Weights of a small GPT-style language model, trained from scratch on English Wikipedia: 8 heads of 64, no biases in attention or MLP.
Each number is 200 + 30 x the weight over the matrix's rms, rounded and kept within 0 to 999. Layers, rows and columns count from 0.

# down: layer 10 MLP down (transposed), 2048x512, rms 0.0671, rows 437-463, columns 0-127
# up: layer 10 MLP up, 2048x512, rms 0.129, rows 438-464, columns 0-127
down437,203,222,213,164,216,220,169,245,191,198,256,211,178,227,182,160,267,212,152,164,188,175,212,215,197,170,169,179,269,145,193,240,230,169,195,219,203,229,207,249,186,170,242,224,212,220,234,162,185,223,153,190,227,171,255,235,215,201,196,190,194,208,216,216,190,175,261,227,135,251,183,199,202,208,209,225,225,193,206,153,204,176,212,193,224,193,239,200,213,216,156,193,204,154,225,209,169,218,211,245,223,266,242,211,156,149,191,194,191,212,155,213,144,165,209,201,175,155,227,187,185,182,202,216,208,221,155,170
up438,203,188,178,170,170,176,142,231,199,222,219,184,245,215,199,182,214,215,237,132,211,198,167,177,201,214,175,199,203,139,234,197,236,186,215,246,234,217,209,225,192,168,187,198,210,209,212,250,209,217,189,185,210,168,177,245,173,223,184,215,272,185,207,180,163,273,211,146,189,220,169,188,182,213,188,202,174,166,179,238,246,216,225,220,221,211,229,177,187,163,263,177,176,161,169,242,184,171,207,169,176,282,219,161,182,169,193,223,150,130,152,246,198,162,135,190,166,197,176,162,201,188,222,185,220,206,231,156
down438,160,241,222,200,198,209,177,161,179,184,147,205,210,220,199,185,197,239,204,188,147,149,218,179,240,172,203,209,197,217,190,200,234,196,197,167,131,176,178,147,180,201,219,231,223,189,155,171,144,156,149,155,191,231,216,171,146,165,214,183,212,248,205,218,181,208,220,266,226,277,196,207,157,174,188,183,166,179,209,199,231,194,203,222,193,205,212,199,208,208,251,180,187,213,135,224,157,167,186,208,182,125,225,208,216,166,239,205,167,217,204,164,203,211,228,184,207,229,249,208,221,193,234,180,242,217,143,155
up439,207,209,226,215,200,185,203,217,216,245,163,171,191,187,229,217,193,225,242,195,195,186,151,193,217,209,197,184,188,201,140,207,190,215,186,198,209,238,203,175,167,178,200,196,188,172,210,193,202,221,219,186,199,214,226,190,177,217,128,160,229,164,224,186,189,177,213,214,189,231,198,208,182,168,157,237,203,191,197,195,201,211,162,277,204,182,174,236,237,200,137,227,185,205,165,115,247,160,196,201,221,174,230,182,227,179,245,244,168,207,168,135,204,190,159,215,209,161,224,218,175,201,187,153,236,197,206,201
down439,172,188,184,169,180,152,168,202,195,192,177,220,255,218,224,157,203,184,229,199,219,178,256,233,219,181,235,200,207,200,174,223,179,212,244,212,183,205,239,201,177,200,223,216,208,223,145,196,219,229,216,180,186,205,181,186,197,208,230,221,183,257,173,168,134,247,213,196,172,186,226,148,242,208,197,215,210,193,203,158,218,181,167,163,212,204,185,143,193,181,175,177,226,211,225,165,195,213,180,218,192,199,236,195,204,213,203,135,173,158,207,207,233,215,196,216,184,246,196,194,174,193,140,191,211,219,185,135
up440,190,214,175,202,228,180,209,240,212,233,223,181,194,171,194,236,172,212,201,199,193,182,178,241,210,169,224,135,211,199,216,202,204,218,183,141,214,233,232,201,167,202,163,224,183,170,192,153,199,174,241,240,174,217,176,197,179,189,216,235,235,158,166,195,168,174,231,202,187,180,208,243,236,188,216,176,187,142,188,146,239,186,218,258,239,242,219,196,175,176,179,143,235,197,187,199,177,216,152,189,200,237,170,134,165,168,198,215,177,279,195,245,221,205,168,212,169,198,224,239,210,255,255,197,161,149,207,215
down440,195,220,180,199,181,165,208,221,137,200,198,239,188,198,235,211,251,209,181,260,202,207,199,229,184,165,241,233,227,183,234,202,182,182,219,190,200,155,194,224,168,167,237,194,241,200,170,227,245,179,184,163,184,196,196,222,227,238,201,181,152,252,184,201,187,213,172,212,204,205,178,167,227,255,211,194,253,221,225,151,191,186,229,170,182,205,189,156,194,182,189,299,238,145,283,218,216,215,208,234,213,187,201,213,188,238,193,242,192,151,248,145,214,210,216,197,195,204,215,142,213,193,175,194,272,235,184,262
up441,222,232,161,204,183,152,181,217,222,200,199,194,170,193,211,204,185,198,230,240,186,215,211,217,191,149,184,141,216,190,175,265,197,152,182,224,177,237,216,184,183,175,172,205,194,207,190,220,195,227,204,192,235,232,169,235,193,209,213,193,183,171,239,242,188,173,219,206,241,206,181,191,181,186,163,218,219,212,208,186,185,177,197,206,184,197,145,245,174,218,250,226,209,174,242,219,173,188,203,227,231,209,180,206,219,212,216,174,206,231,204,182,208,224,217,211,192,237,229,245,178,190,181,232,204,195,210,244
down441,223,162,193,262,248,222,175,246,188,202,237,192,215,209,220,219,212,206,175,186,181,206,204,200,193,163,237,191,198,203,236,184,211,201,217,226,212,179,197,167,185,228,177,217,220,213,172,221,162,186,144,220,152,187,178,187,188,220,218,241,170,258,198,216,274,250,175,186,194,226,161,163,197,213,249,255,165,200,225,211,221,173,200,175,196,243,213,196,216,179,224,136,177,253,229,239,246,221,159,193,203,183,208,195,234,163,191,170,236,216,149,196,216,231,202,227,203,239,185,155,230,174,226,165,220,193,177,185
up442,192,149,173,205,169,159,163,154,271,210,233,153,229,217,194,257,170,204,156,174,206,190,156,177,182,199,168,147,123,211,181,229,162,191,162,200,195,205,241,153,169,170,214,203,233,180,248,176,159,179,197,176,258,197,221,192,269,220,205,241,202,207,229,294,205,191,228,154,150,186,255,207,175,184,222,233,189,244,187,225,215,195,271,250,188,215,175,166,214,198,205,193,223,186,182,204,223,169,243,227,217,233,198,198,248,198,230,229,228,142,180,200,212,226,152,157,219,192,233,248,192,180,186,159,164,246,201,184
down442,197,189,197,196,222,246,138,192,229,205,195,212,194,221,243,165,188,186,194,215,198,237,168,162,176,147,206,178,257,253,227,262,193,231,199,204,206,197,204,198,151,186,207,252,235,158,193,186,196,257,141,250,242,175,249,211,192,171,190,197,191,205,207,238,237,233,236,193,259,192,173,200,178,141,240,195,148,152,190,199,141,134,157,245,209,226,224,149,226,175,179,141,247,184,158,180,150,189,186,205,175,211,225,204,215,190,237,200,235,194,215,232,203,228,185,248,283,180,210,173,203,159,176,155,206,191,262,225
up443,216,207,264,175,205,194,169,214,176,217,178,205,215,140,232,191,187,212,197,145,170,183,219,179,239,231,190,238,144,246,184,174,232,218,196,208,180,171,209,221,184,150,219,185,184,209,185,233,140,197,164,255,172,219,203,237,205,206,228,155,153,181,146,218,161,188,212,197,188,194,177,194,158,209,219,159,173,175,311,219,259,164,230,180,213,196,143,203,188,222,162,201,203,204,212,228,231,219,185,198,187,204,190,246,214,204,236,202,196,176,176,207,194,217,184,189,224,217,179,199,150,191,185,183,197,210,211,220
down443,189,133,178,234,246,178,182,210,226,240,188,227,194,177,186,213,244,217,211,158,164,206,183,233,221,187,255,136,257,190,219,194,186,189,217,202,240,208,184,154,174,166,243,174,207,205,210,204,294,212,305,173,202,233,236,194,198,186,212,241,206,196,160,249,180,182,214,204,227,211,164,169,211,220,189,251,190,160,220,215,180,154,183,227,190,193,167,204,193,178,210,195,250,220,224,223,242,196,172,158,229,206,195,248,197,217,224,166,161,187,165,139,190,135,175,230,172,165,248,172,192,215,214,219,215,210,211,201
up444,193,215,212,82,259,204,196,205,141,199,216,215,212,182,186,197,178,256,178,218,205,189,193,215,225,242,247,199,140,163,183,213,238,192,217,206,146,192,236,206,211,223,191,134,206,174,217,229,204,184,236,208,180,230,217,193,195,163,189,195,195,198,135,157,221,231,197,214,177,173,200,176,220,208,217,246,213,172,198,236,109,252,252,199,231,234,159,195,216,152,177,214,218,158,147,160,223,235,239,199,157,182,243,220,198,223,154,175,224,189,216,249,213,212,216,216,239,198,238,173,182,176,191,188,189,145,169,128
down444,182,175,237,172,180,172,166,265,158,199,199,170,210,178,213,148,214,230,217,209,199,165,187,214,213,161,200,300,203,164,159,240,163,164,215,170,213,245,189,135,155,171,216,186,143,196,224,210,234,169,214,219,220,194,213,191,183,164,118,155,194,204,204,222,261,169,218,179,154,244,198,177,196,197,218,221,180,168,208,257,198,163,196,235,233,209,199,252,202,239,213,208,228,212,167,194,179,162,205,205,196,162,228,162,235,204,189,198,243,209,126,211,148,209,197,110,224,156,223,212,192,195,258,202,192,223,217,178
up445,152,195,155,198,185,202,165,179,170,193,249,229,201,170,226,246,213,151,180,182,211,182,206,223,214,251,145,187,225,196,163,174,217,172,243,226,205,161,220,141,158,164,244,215,171,211,176,195,187,189,170,156,218,173,199,163,202,253,186,204,197,184,231,226,146,164,222,188,249,213,159,209,203,181,220,198,160,222,268,195,197,282,160,167,220,162,197,218,213,209,255,161,197,220,182,201,216,210,235,184,227,251,178,203,191,208,205,185,218,171,245,192,176,216,206,156,188,211,144,197,199,164,206,227,180,191,163,185
down445,171,217,201,221,141,181,196,174,172,205,170,215,170,128,203,198,194,172,188,179,197,183,187,247,165,222,198,185,199,227,263,205,178,212,198,184,222,189,273,212,245,214,279,222,216,212,204,214,185,197,243,166,242,174,194,240,167,210,214,219,237,184,196,175,139,217,163,181,209,196,183,190,172,203,239,160,185,222,264,162,227,204,162,166,150,195,199,231,193,178,175,201,214,176,181,195,237,189,231,202,202,207,193,175,162,187,279,182,259,172,166,174,172,211,252,230,147,195,204,281,215,217,193,195,193,184,172,165
up446,205,205,214,155,215,236,239,172,210,222,158,192,181,177,159,197,204,209,232,194,189,269,189,178,218,131,177,212,254,258,206,213,212,195,186,214,180,207,239,270,235,185,190,204,166,204,185,214,244,215,193,130,230,222,207,239,253,187,180,160,226,201,191,233,212,227,235,199,192,205,156,244,185,203,195,263,216,165,219,219,223,219,170,213,220,214,233,151,166,179,211,183,192,203,293,197,217,184,239,212,163,213,205,228,202,234,217,281,171,184,223,169,228,193,206,195,114,239,188,254,180,218,215,188,228,198,186,224
down446,159,193,193,191,172,173,196,210,191,242,256,218,181,270,211,201,222,259,185,228,108,197,156,207,170,205,244,185,237,196,174,211,219,199,174,146,204,167,237,245,190,186,200,197,146,240,267,220,253,188,240,232,177,235,170,254,177,232,222,172,173,193,163,220,229,249,157,169,195,198,180,187,147,168,171,224,200,240,213,232,221,236,148,197,171,119,217,202,172,171,176,172,211,213,211,209,205,161,197,264,168,202,201,200,262,205,190,144,181,158,199,188,190,215,190,203,219,193,226,216,200,270,230,224,212,187,215,230
up447,213,200,169,198,187,241,169,188,204,239,199,199,166,144,223,194,183,208,222,116,222,202,263,219,213,280,168,221,215,141,210,222,216,186,176,235,157,216,176,229,217,225,228,208,181,188,208,204,171,184,206,177,179,233,176,217,182,215,150,216,169,205,138,146,203,189,170,205,162,184,184,208,181,210,183,241,199,212,174,222,177,177,200,248,171,235,215,173,229,143,140,194,244,194,199,191,216,215,184,196,187,202,188,171,210,209,181,227,161,257,202,186,209,204,210,223,151,179,216,244,210,268,194,241,229,207,183,173
down447,206,158,198,177,150,185,193,157,206,184,255,179,196,206,186,187,198,164,201,234,161,213,146,187,252,160,177,228,227,181,163,212,209,253,184,181,213,211,223,208,168,152,192,190,160,253,205,194,221,185,266,242,233,172,161,173,169,219,130,164,224,193,150,170,213,165,98,192,221,233,222,147,239,224,163,239,200,159,172,192,191,188,172,238,175,177,243,227,226,222,185,179,165,188,219,176,150,135,160,220,217,205,208,200,140,240,190,190,160,228,186,192,224,179,186,141,183,158,107,239,184,239,210,226,212,225,165,237
up448,183,207,238,218,162,158,161,242,222,205,217,196,174,180,175,171,236,169,149,194,215,216,247,210,137,247,225,160,198,167,190,174,202,176,202,180,152,260,210,148,172,189,199,241,179,187,174,233,201,193,169,136,235,196,235,207,199,275,170,181,205,188,248,160,171,239,228,144,165,152,207,211,232,196,195,250,178,136,217,177,164,204,245,225,195,155,191,169,188,270,197,169,200,210,212,221,238,210,184,210,178,229,154,201,155,192,197,233,186,299,206,204,253,202,228,211,200,151,200,239,147,181,217,190,196,208,256,215
down448,149,166,218,179,163,195,165,197,222,149,159,238,211,202,174,133,202,181,223,206,148,205,196,136,180,267,209,215,144,227,182,219,236,188,238,194,196,206,197,176,187,204,183,203,137,196,170,176,192,225,98,198,202,193,136,217,202,234,224,154,234,211,226,204,254,229,248,246,243,183,266,153,293,165,173,208,220,176,181,198,200,114,229,158,234,192,178,237,145,204,198,160,203,161,210,206,176,271,134,175,143,218,211,214,237,196,164,204,246,149,203,250,212,153,220,185,178,231,202,151,219,202,231,143,204,236,223,243
up449,231,221,212,221,208,189,238,197,185,229,226,156,164,180,128,173,258,246,199,180,218,192,213,210,172,207,220,222,218,185,170,188,234,177,226,166,192,185,242,191,167,156,195,214,195,190,197,192,189,187,225,212,219,212,186,155,197,219,185,143,229,183,171,153,234,209,204,188,214,233,176,181,241,215,173,191,142,170,249,159,180,199,200,155,223,200,196,244,162,249,181,167,227,248,223,219,196,229,214,216,224,196,160,199,157,190,222,183,214,176,147,204,172,200,190,207,251,191,154,144,189,194,171,166,178,153,181,248
down449,202,206,217,155,241,237,206,230,197,227,257,191,180,210,201,241,167,200,211,204,177,210,173,233,196,208,205,209,156,155,208,203,183,273,192,219,170,208,217,201,214,193,221,163,208,211,211,227,163,155,195,233,193,184,178,190,171,177,177,196,224,133,239,259,179,191,200,228,195,192,182,176,175,191,187,206,219,144,207,186,231,152,235,196,241,211,213,201,147,197,220,227,196,223,200,216,209,165,171,187,199,212,233,205,181,165,208,218,229,221,252,238,181,203,230,204,160,128,215,199,165,203,207,193,196,254,182,210
up450,200,213,194,163,218,193,199,215,259,187,192,201,219,221,214,226,257,186,174,209,229,202,142,234,215,215,201,192,162,198,196,191,170,196,217,247,199,146,183,212,213,200,190,169,174,173,251,159,215,226,203,230,196,249,262,194,222,179,228,158,236,173,184,156,174,232,254,244,213,242,222,154,251,197,226,221,184,213,266,238,217,178,214,155,231,167,160,170,191,171,209,275,241,189,190,222,193,203,142,252,282,221,178,182,191,222,238,225,146,177,211,207,196,202,226,216,178,205,196,202,199,218,243,170,181,162,200,243
down450,237,196,189,204,276,188,213,173,230,206,183,223,234,178,196,229,208,196,186,193,232,198,221,184,195,206,223,184,140,172,186,205,175,261,115,185,194,197,198,154,211,167,209,260,247,187,177,166,171,204,226,225,206,238,224,188,165,211,164,233,174,170,200,228,209,175,237,204,212,189,199,189,209,163,182,161,181,168,158,223,190,231,246,137,137,256,174,165,181,230,233,194,188,213,169,190,210,194,209,230,191,190,211,214,200,227,193,184,258,195,258,238,209,223,214,243,206,218,211,197,224,192,245,182,143,178,262,182
up451,236,180,272,183,240,192,191,193,157,197,185,152,151,172,286,189,215,241,196,183,180,191,225,177,225,178,176,223,147,156,197,197,246,198,220,217,217,180,159,195,271,235,191,197,189,154,239,256,236,222,218,213,191,237,203,201,176,203,161,223,135,200,224,186,211,222,217,194,252,165,198,259,202,172,190,246,210,210,222,207,179,173,294,218,178,151,175,270,186,236,160,151,248,198,217,179,176,190,206,183,212,221,258,196,185,185,191,217,165,203,226,203,205,203,223,161,198,219,176,181,189,163,243,196,200,222,201,219
down451,169,274,149,141,145,178,214,220,198,162,170,194,213,194,184,199,189,178,175,186,206,226,147,195,177,165,217,221,181,181,204,183,235,210,189,128,237,228,228,223,206,207,196,171,211,205,200,174,222,232,202,198,251,168,204,265,223,157,159,222,131,174,190,193,167,181,161,235,200,222,175,231,213,194,198,230,210,151,225,236,130,235,237,199,180,198,204,145,260,175,176,184,211,204,219,241,208,220,197,130,202,203,216,247,217,244,192,211,209,180,208,226,229,205,222,170,175,190,180,182,195,232,209,247,145,196,230,243
up452,247,199,185,189,184,144,171,255,211,222,239,156,231,185,171,173,158,216,236,209,186,226,170,174,231,162,188,196,223,246,186,182,213,231,157,219,213,182,168,226,153,237,217,246,195,229,190,128,173,205,208,172,248,244,205,181,165,184,168,256,178,169,231,213,196,222,212,163,217,257,190,226,180,285,235,190,215,213,192,178,202,158,210,204,248,193,216,221,198,205,186,170,265,194,202,206,227,187,179,186,170,254,203,155,212,157,193,241,207,226,215,225,192,188,226,181,190,216,248,207,167,159,179,251,206,194,207,207
down452,205,168,234,173,229,209,177,207,284,230,193,227,232,161,188,215,168,180,213,221,224,239,181,167,229,224,254,213,171,230,250,172,167,214,221,210,202,191,214,209,224,226,185,198,211,224,206,156,228,248,202,222,259,170,191,244,208,178,232,158,203,188,248,197,216,210,229,159,228,177,255,118,248,222,208,218,201,186,227,192,244,183,224,196,150,219,185,244,179,183,248,196,206,137,248,224,177,237,222,220,175,213,200,206,160,196,208,229,206,220,193,175,203,225,196,168,182,170,220,207,227,192,129,182,236,197,203,208
up453,182,171,150,264,226,197,218,183,210,175,201,196,221,167,192,214,264,215,189,205,172,210,163,162,189,181,222,221,170,184,218,233,222,235,251,197,254,156,223,203,190,213,237,212,208,196,199,200,214,201,191,227,178,194,158,192,204,166,218,192,195,186,225,189,221,185,273,227,154,188,181,232,176,177,197,220,202,241,159,160,165,194,175,216,150,203,132,193,155,217,186,190,204,191,169,205,189,244,147,200,233,258,196,163,158,171,240,187,174,250,256,203,210,166,182,173,173,162,204,193,164,196,148,187,217,147,202,210
down453,172,153,189,209,241,240,124,166,197,199,230,208,218,214,253,190,184,180,168,206,240,183,149,213,219,112,174,185,194,197,207,230,198,216,167,206,234,145,209,171,173,252,226,190,215,224,150,179,168,161,146,202,250,219,201,221,194,178,259,202,181,177,211,212,174,216,209,240,209,185,216,164,156,215,217,251,212,213,209,168,192,236,215,220,208,208,185,214,216,204,226,244,188,205,233,207,216,208,212,164,225,215,198,179,130,161,226,172,163,225,174,226,217,208,198,175,178,220,229,185,245,179,160,222,211,172,175,225
up454,208,191,195,173,213,211,192,233,180,207,225,223,240,147,211,176,213,240,220,195,123,212,169,161,210,205,214,169,198,147,160,241,204,165,217,215,215,215,246,198,217,198,207,221,184,230,215,188,248,192,179,209,192,182,197,192,203,205,189,166,273,267,177,170,196,139,192,191,244,180,220,205,158,213,166,208,174,126,198,224,193,160,170,207,167,216,247,188,220,179,155,193,177,170,219,175,234,199,168,250,258,149,237,209,192,202,273,201,273,190,160,203,213,233,218,169,149,188,208,161,213,242,230,160,201,180,226,223
down454,182,212,212,215,242,128,196,181,213,207,273,235,273,206,188,219,185,185,203,181,265,237,184,174,182,206,166,154,156,231,187,160,222,164,172,219,241,227,196,161,238,166,184,188,168,187,201,174,229,158,178,248,188,200,242,212,181,210,192,229,150,172,189,221,187,212,216,205,225,150,258,133,202,219,243,203,173,200,189,234,226,211,250,174,229,163,166,220,205,218,166,228,185,174,208,278,200,186,177,216,219,216,171,211,220,224,194,272,209,190,217,235,239,177,170,167,208,195,173,164,189,200,174,193,238,159,198,209
up455,209,185,166,175,208,188,181,229,191,257,202,222,205,175,192,205,214,192,210,175,217,263,209,174,194,214,184,217,187,180,226,196,172,229,191,235,215,227,150,224,152,190,170,180,166,178,191,213,201,186,158,258,235,175,177,193,258,199,164,193,169,187,255,221,192,195,221,133,200,158,176,175,243,168,179,190,177,238,172,227,219,196,260,203,165,244,199,167,242,180,223,198,199,181,196,228,226,161,183,210,193,211,228,194,185,211,230,196,142,190,196,221,226,235,168,192,225,236,210,182,227,142,200,217,165,222,179,175
down455,153,187,198,180,209,149,207,181,221,242,208,267,212,209,205,201,191,182,200,233,217,234,195,268,157,201,196,220,174,240,208,179,215,256,174,209,213,178,182,180,134,226,150,179,234,194,227,221,224,220,175,165,233,172,229,203,163,204,208,203,212,222,236,236,194,194,236,228,180,205,160,216,134,255,164,171,184,139,199,187,225,229,222,195,206,263,183,132,165,128,180,188,219,209,207,200,182,183,219,216,178,229,223,189,209,215,145,199,180,170,178,182,186,257,152,151,176,255,138,215,224,155,152,253,197,225,175,174
up456,150,117,201,172,189,209,220,188,173,158,189,254,221,213,159,216,142,215,204,222,231,202,173,166,206,169,154,197,236,217,185,164,192,161,242,246,228,157,179,204,200,215,196,186,182,231,244,179,238,208,192,192,224,187,216,231,184,182,200,204,210,189,249,230,203,170,180,221,223,226,276,158,217,194,205,226,172,192,192,200,198,180,150,227,177,222,181,214,182,198,221,137,182,213,231,259,175,208,218,246,205,188,221,204,186,181,204,240,182,191,162,220,179,206,234,139,217,220,215,179,227,144,233,132,191,230,122,275
down456,188,180,175,241,184,159,175,192,191,206,193,266,185,166,210,129,202,228,160,284,144,230,203,179,184,182,246,218,164,207,208,247,181,190,206,194,203,181,191,166,164,221,160,195,247,213,184,152,194,200,188,174,162,166,170,194,169,194,203,231,206,230,203,195,194,164,167,221,201,252,260,203,223,191,212,253,227,118,195,145,253,164,199,158,178,211,221,169,222,189,197,221,249,200,201,223,229,187,140,203,231,243,207,162,141,199,246,192,243,204,161,243,207,192,227,164,259,195,226,223,229,267,222,196,140,175,178,228
up457,204,190,215,206,185,196,201,193,218,203,171,159,223,221,235,129,272,193,170,192,124,186,193,209,203,237,180,169,220,177,165,209,144,180,173,204,203,240,187,172,189,188,196,177,180,237,219,171,222,191,187,169,260,194,214,197,146,167,142,239,223,167,197,169,205,173,223,224,219,210,240,161,157,177,230,184,219,192,205,188,164,194,250,255,204,191,189,207,186,179,190,176,199,192,217,207,136,186,199,245,211,242,162,181,159,149,165,183,245,183,210,223,187,162,220,177,214,124,256,227,224,230,227,236,205,183,206,223
down457,168,249,192,220,220,248,214,152,157,228,253,238,181,183,175,165,223,240,149,184,166,183,252,188,220,254,185,214,212,168,193,197,230,184,217,178,208,223,200,168,189,150,256,195,170,227,212,185,203,244,204,206,250,126,183,200,225,174,188,182,136,213,172,235,247,237,199,198,166,185,252,202,163,181,198,149,254,187,173,196,200,202,260,187,172,229,224,188,146,169,222,236,209,209,166,220,196,154,170,236,242,223,233,98,194,188,201,283,166,199,191,207,188,202,176,155,235,182,235,238,194,199,182,188,192,190,193,182
up458,199,258,193,150,180,217,186,160,222,194,242,184,190,254,184,218,177,222,193,231,161,169,222,254,161,225,219,222,157,181,203,212,243,229,256,186,223,255,155,168,223,262,218,273,226,182,202,182,194,167,168,188,205,246,239,167,207,224,143,126,223,212,147,188,190,186,197,168,178,199,156,199,220,163,209,203,158,244,223,152,134,173,178,165,184,243,219,180,154,209,252,171,178,184,210,155,198,131,188,184,223,214,226,168,238,158,199,169,229,259,209,228,208,159,225,223,114,181,222,205,181,239,181,241,201,185,181,209
down458,223,210,182,189,168,197,237,204,172,160,220,236,195,195,248,228,118,175,194,219,146,199,199,222,148,235,172,192,225,193,202,180,237,160,206,211,257,126,187,143,233,267,181,227,232,106,207,222,150,200,207,142,185,180,190,235,168,203,197,162,201,217,245,167,138,163,203,183,185,232,142,213,204,205,227,239,217,159,221,229,186,163,156,196,174,229,195,237,219,208,238,212,146,160,202,177,170,194,225,227,142,179,270,146,201,240,144,212,202,182,232,198,218,168,259,190,193,183,142,189,212,215,165,227,201,169,124,224
up459,223,192,236,163,228,194,177,172,206,178,211,214,192,174,149,192,161,179,212,174,188,214,192,154,128,236,206,208,250,227,200,148,228,260,220,182,211,176,227,184,211,177,201,222,182,231,180,236,190,214,138,205,170,213,252,197,226,119,192,174,221,249,183,143,194,249,197,204,175,173,207,204,234,189,192,204,230,200,213,163,238,215,173,245,252,204,263,168,164,192,207,176,195,166,172,185,198,228,179,149,178,215,214,190,219,207,165,261,244,204,181,211,209,212,254,212,184,211,214,222,190,167,207,178,213,177,166,150
down459,263,190,162,142,228,160,196,219,177,217,238,242,183,189,212,195,252,223,186,242,241,163,200,170,198,232,154,199,182,186,237,164,201,153,208,226,171,228,161,173,213,208,235,170,144,231,220,183,171,223,213,157,212,258,200,199,253,173,198,200,228,215,203,213,154,177,201,209,127,166,173,172,220,195,240,209,205,200,189,184,151,200,175,171,213,199,175,222,252,187,179,164,221,232,217,165,181,230,171,261,183,188,184,253,140,238,200,210,193,234,206,213,183,183,190,260,263,186,204,167,158,165,246,185,223,188,153,179
up460,196,215,207,199,181,181,146,214,203,198,195,215,169,194,187,181,139,217,197,181,202,181,216,200,174,195,158,214,206,216,250,225,190,170,188,174,170,204,153,226,193,224,208,191,186,231,178,190,241,199,214,162,167,242,186,176,207,113,170,149,238,221,228,189,240,188,163,223,200,218,184,198,203,171,160,201,180,210,237,194,204,156,212,209,205,145,179,252,192,189,169,169,260,191,152,222,218,180,122,192,185,215,188,155,245,208,195,166,239,185,205,256,236,261,220,197,244,184,160,196,169,224,239,248,207,214,218,217
down460,209,233,199,243,169,166,190,199,207,199,244,158,221,238,200,241,199,210,201,182,188,187,208,167,217,234,156,185,214,137,190,200,223,215,200,204,202,190,232,212,201,170,246,196,218,205,217,206,172,250,198,156,205,225,165,164,236,294,209,175,185,191,248,209,152,197,221,208,209,224,193,240,173,173,205,219,225,181,211,168,166,172,221,246,218,226,247,200,201,200,199,244,132,182,182,203,143,209,234,220,199,264,251,216,173,186,220,208,257,160,180,165,151,220,184,225,242,220,199,198,173,154,220,225,204,226,201,204
up461,221,174,116,225,160,145,214,226,200,216,240,180,166,191,213,183,279,200,178,183,196,196,167,202,175,192,232,238,247,206,217,171,235,211,234,200,228,229,204,227,211,250,178,253,180,140,156,202,246,217,225,197,175,180,232,234,185,190,235,207,198,222,208,212,206,181,182,240,198,191,212,166,208,223,186,193,227,187,211,259,189,176,213,222,163,199,181,184,165,204,189,202,200,243,187,176,232,198,182,218,186,157,241,156,195,252,190,233,240,152,189,184,227,201,240,229,153,154,190,193,225,168,214,169,148,235,197,236
down461,153,216,205,237,181,218,172,231,179,195,203,223,196,235,219,181,210,185,150,171,203,160,202,133,243,243,197,157,229,205,203,185,232,242,163,194,235,152,131,233,187,217,217,188,113,196,175,200,188,192,175,219,183,171,230,226,236,178,219,226,167,88,175,173,207,181,215,210,162,206,211,165,210,235,252,257,227,219,176,212,236,167,203,216,230,193,179,149,193,231,162,201,215,186,186,192,125,244,202,168,197,196,203,237,224,211,193,163,171,212,159,236,143,211,145,212,200,201,168,158,219,222,175,209,171,164,178,163
up462,233,161,240,219,237,281,204,162,202,196,230,227,170,188,199,255,191,229,249,212,224,183,203,177,159,192,124,191,211,199,158,165,205,211,221,197,205,188,205,185,199,242,191,159,226,222,234,207,153,223,194,194,258,228,206,162,157,208,182,193,192,238,253,216,202,160,174,205,210,140,193,231,210,247,212,148,228,172,151,185,228,252,155,172,189,215,187,188,157,176,176,177,207,174,219,173,142,223,226,258,268,178,237,183,199,195,218,200,194,169,270,242,184,164,164,188,236,217,187,234,210,193,175,168,194,206,181,239
down462,176,217,152,210,224,202,157,197,203,236,212,165,240,246,261,141,231,168,222,242,188,178,258,51,230,184,201,133,223,208,185,141,223,185,188,159,146,195,185,173,207,219,226,256,213,151,240,212,225,207,188,156,177,212,211,178,195,182,181,200,172,236,198,198,173,193,218,191,224,237,201,171,244,242,189,259,229,241,167,207,238,231,189,207,156,282,238,194,171,228,217,188,213,197,142,193,158,215,195,245,173,164,229,214,193,136,182,209,162,140,238,161,195,204,154,201,197,189,165,171,204,231,258,213,170,223,214,209
up463,206,171,230,210,217,202,207,175,199,216,200,207,207,129,245,247,227,134,190,192,172,237,212,223,190,204,172,210,180,145,172,138,147,195,193,201,238,223,196,192,194,193,215,198,162,180,197,198,154,183,264,198,222,176,222,230,221,185,204,190,197,199,143,146,224,221,217,272,218,174,203,225,200,249,151,194,252,171,191,209,194,202,221,188,239,205,219,201,200,248,259,152,149,160,196,227,154,173,191,215,232,208,136,227,186,225,150,153,209,222,217,245,172,226,205,233,193,252,244,197,187,178,187,194,242,175,252,200
down463,205,214,201,191,253,236,213,194,197,231,185,199,225,260,189,164,214,222,237,217,164,196,172,205,171,213,214,197,152,177,194,154,188,197,180,197,240,266,163,275,212,228,252,194,204,200,188,206,220,192,161,201,269,225,259,203,191,216,250,222,176,224,216,199,165,222,176,172,221,172,190,201,199,265,197,206,238,144,238,170,176,199,225,148,255,228,187,242,191,154,152,149,158,190,175,190,174,168,180,192,213,212,236,248,218,164,170,158,197,239,201,158,216,204,176,206,175,183,199,139,181,194,206,210,246,242,210,190
up464,205,188,229,187,238,195,219,239,163,208,173,250,230,185,208,227,202,180,201,236,230,214,181,221,203,175,226,270,179,191,183,171,200,206,161,179,167,192,220,240,253,254,182,171,219,196,199,239,183,206,154,211,226,244,200,265,228,208,203,248,256,215,171,206,222,194,185,208,233,151,202,168,183,222,171,226,178,270,192,166,205,162,251,200,184,258,193,270,205,192,231,174,208,212,278,204,198,223,200,166,217,142,209,177,188,201,246,152,193,223,212,230,170,203,234,220,217,192,243,218,169,228,216,253,156,181,195,216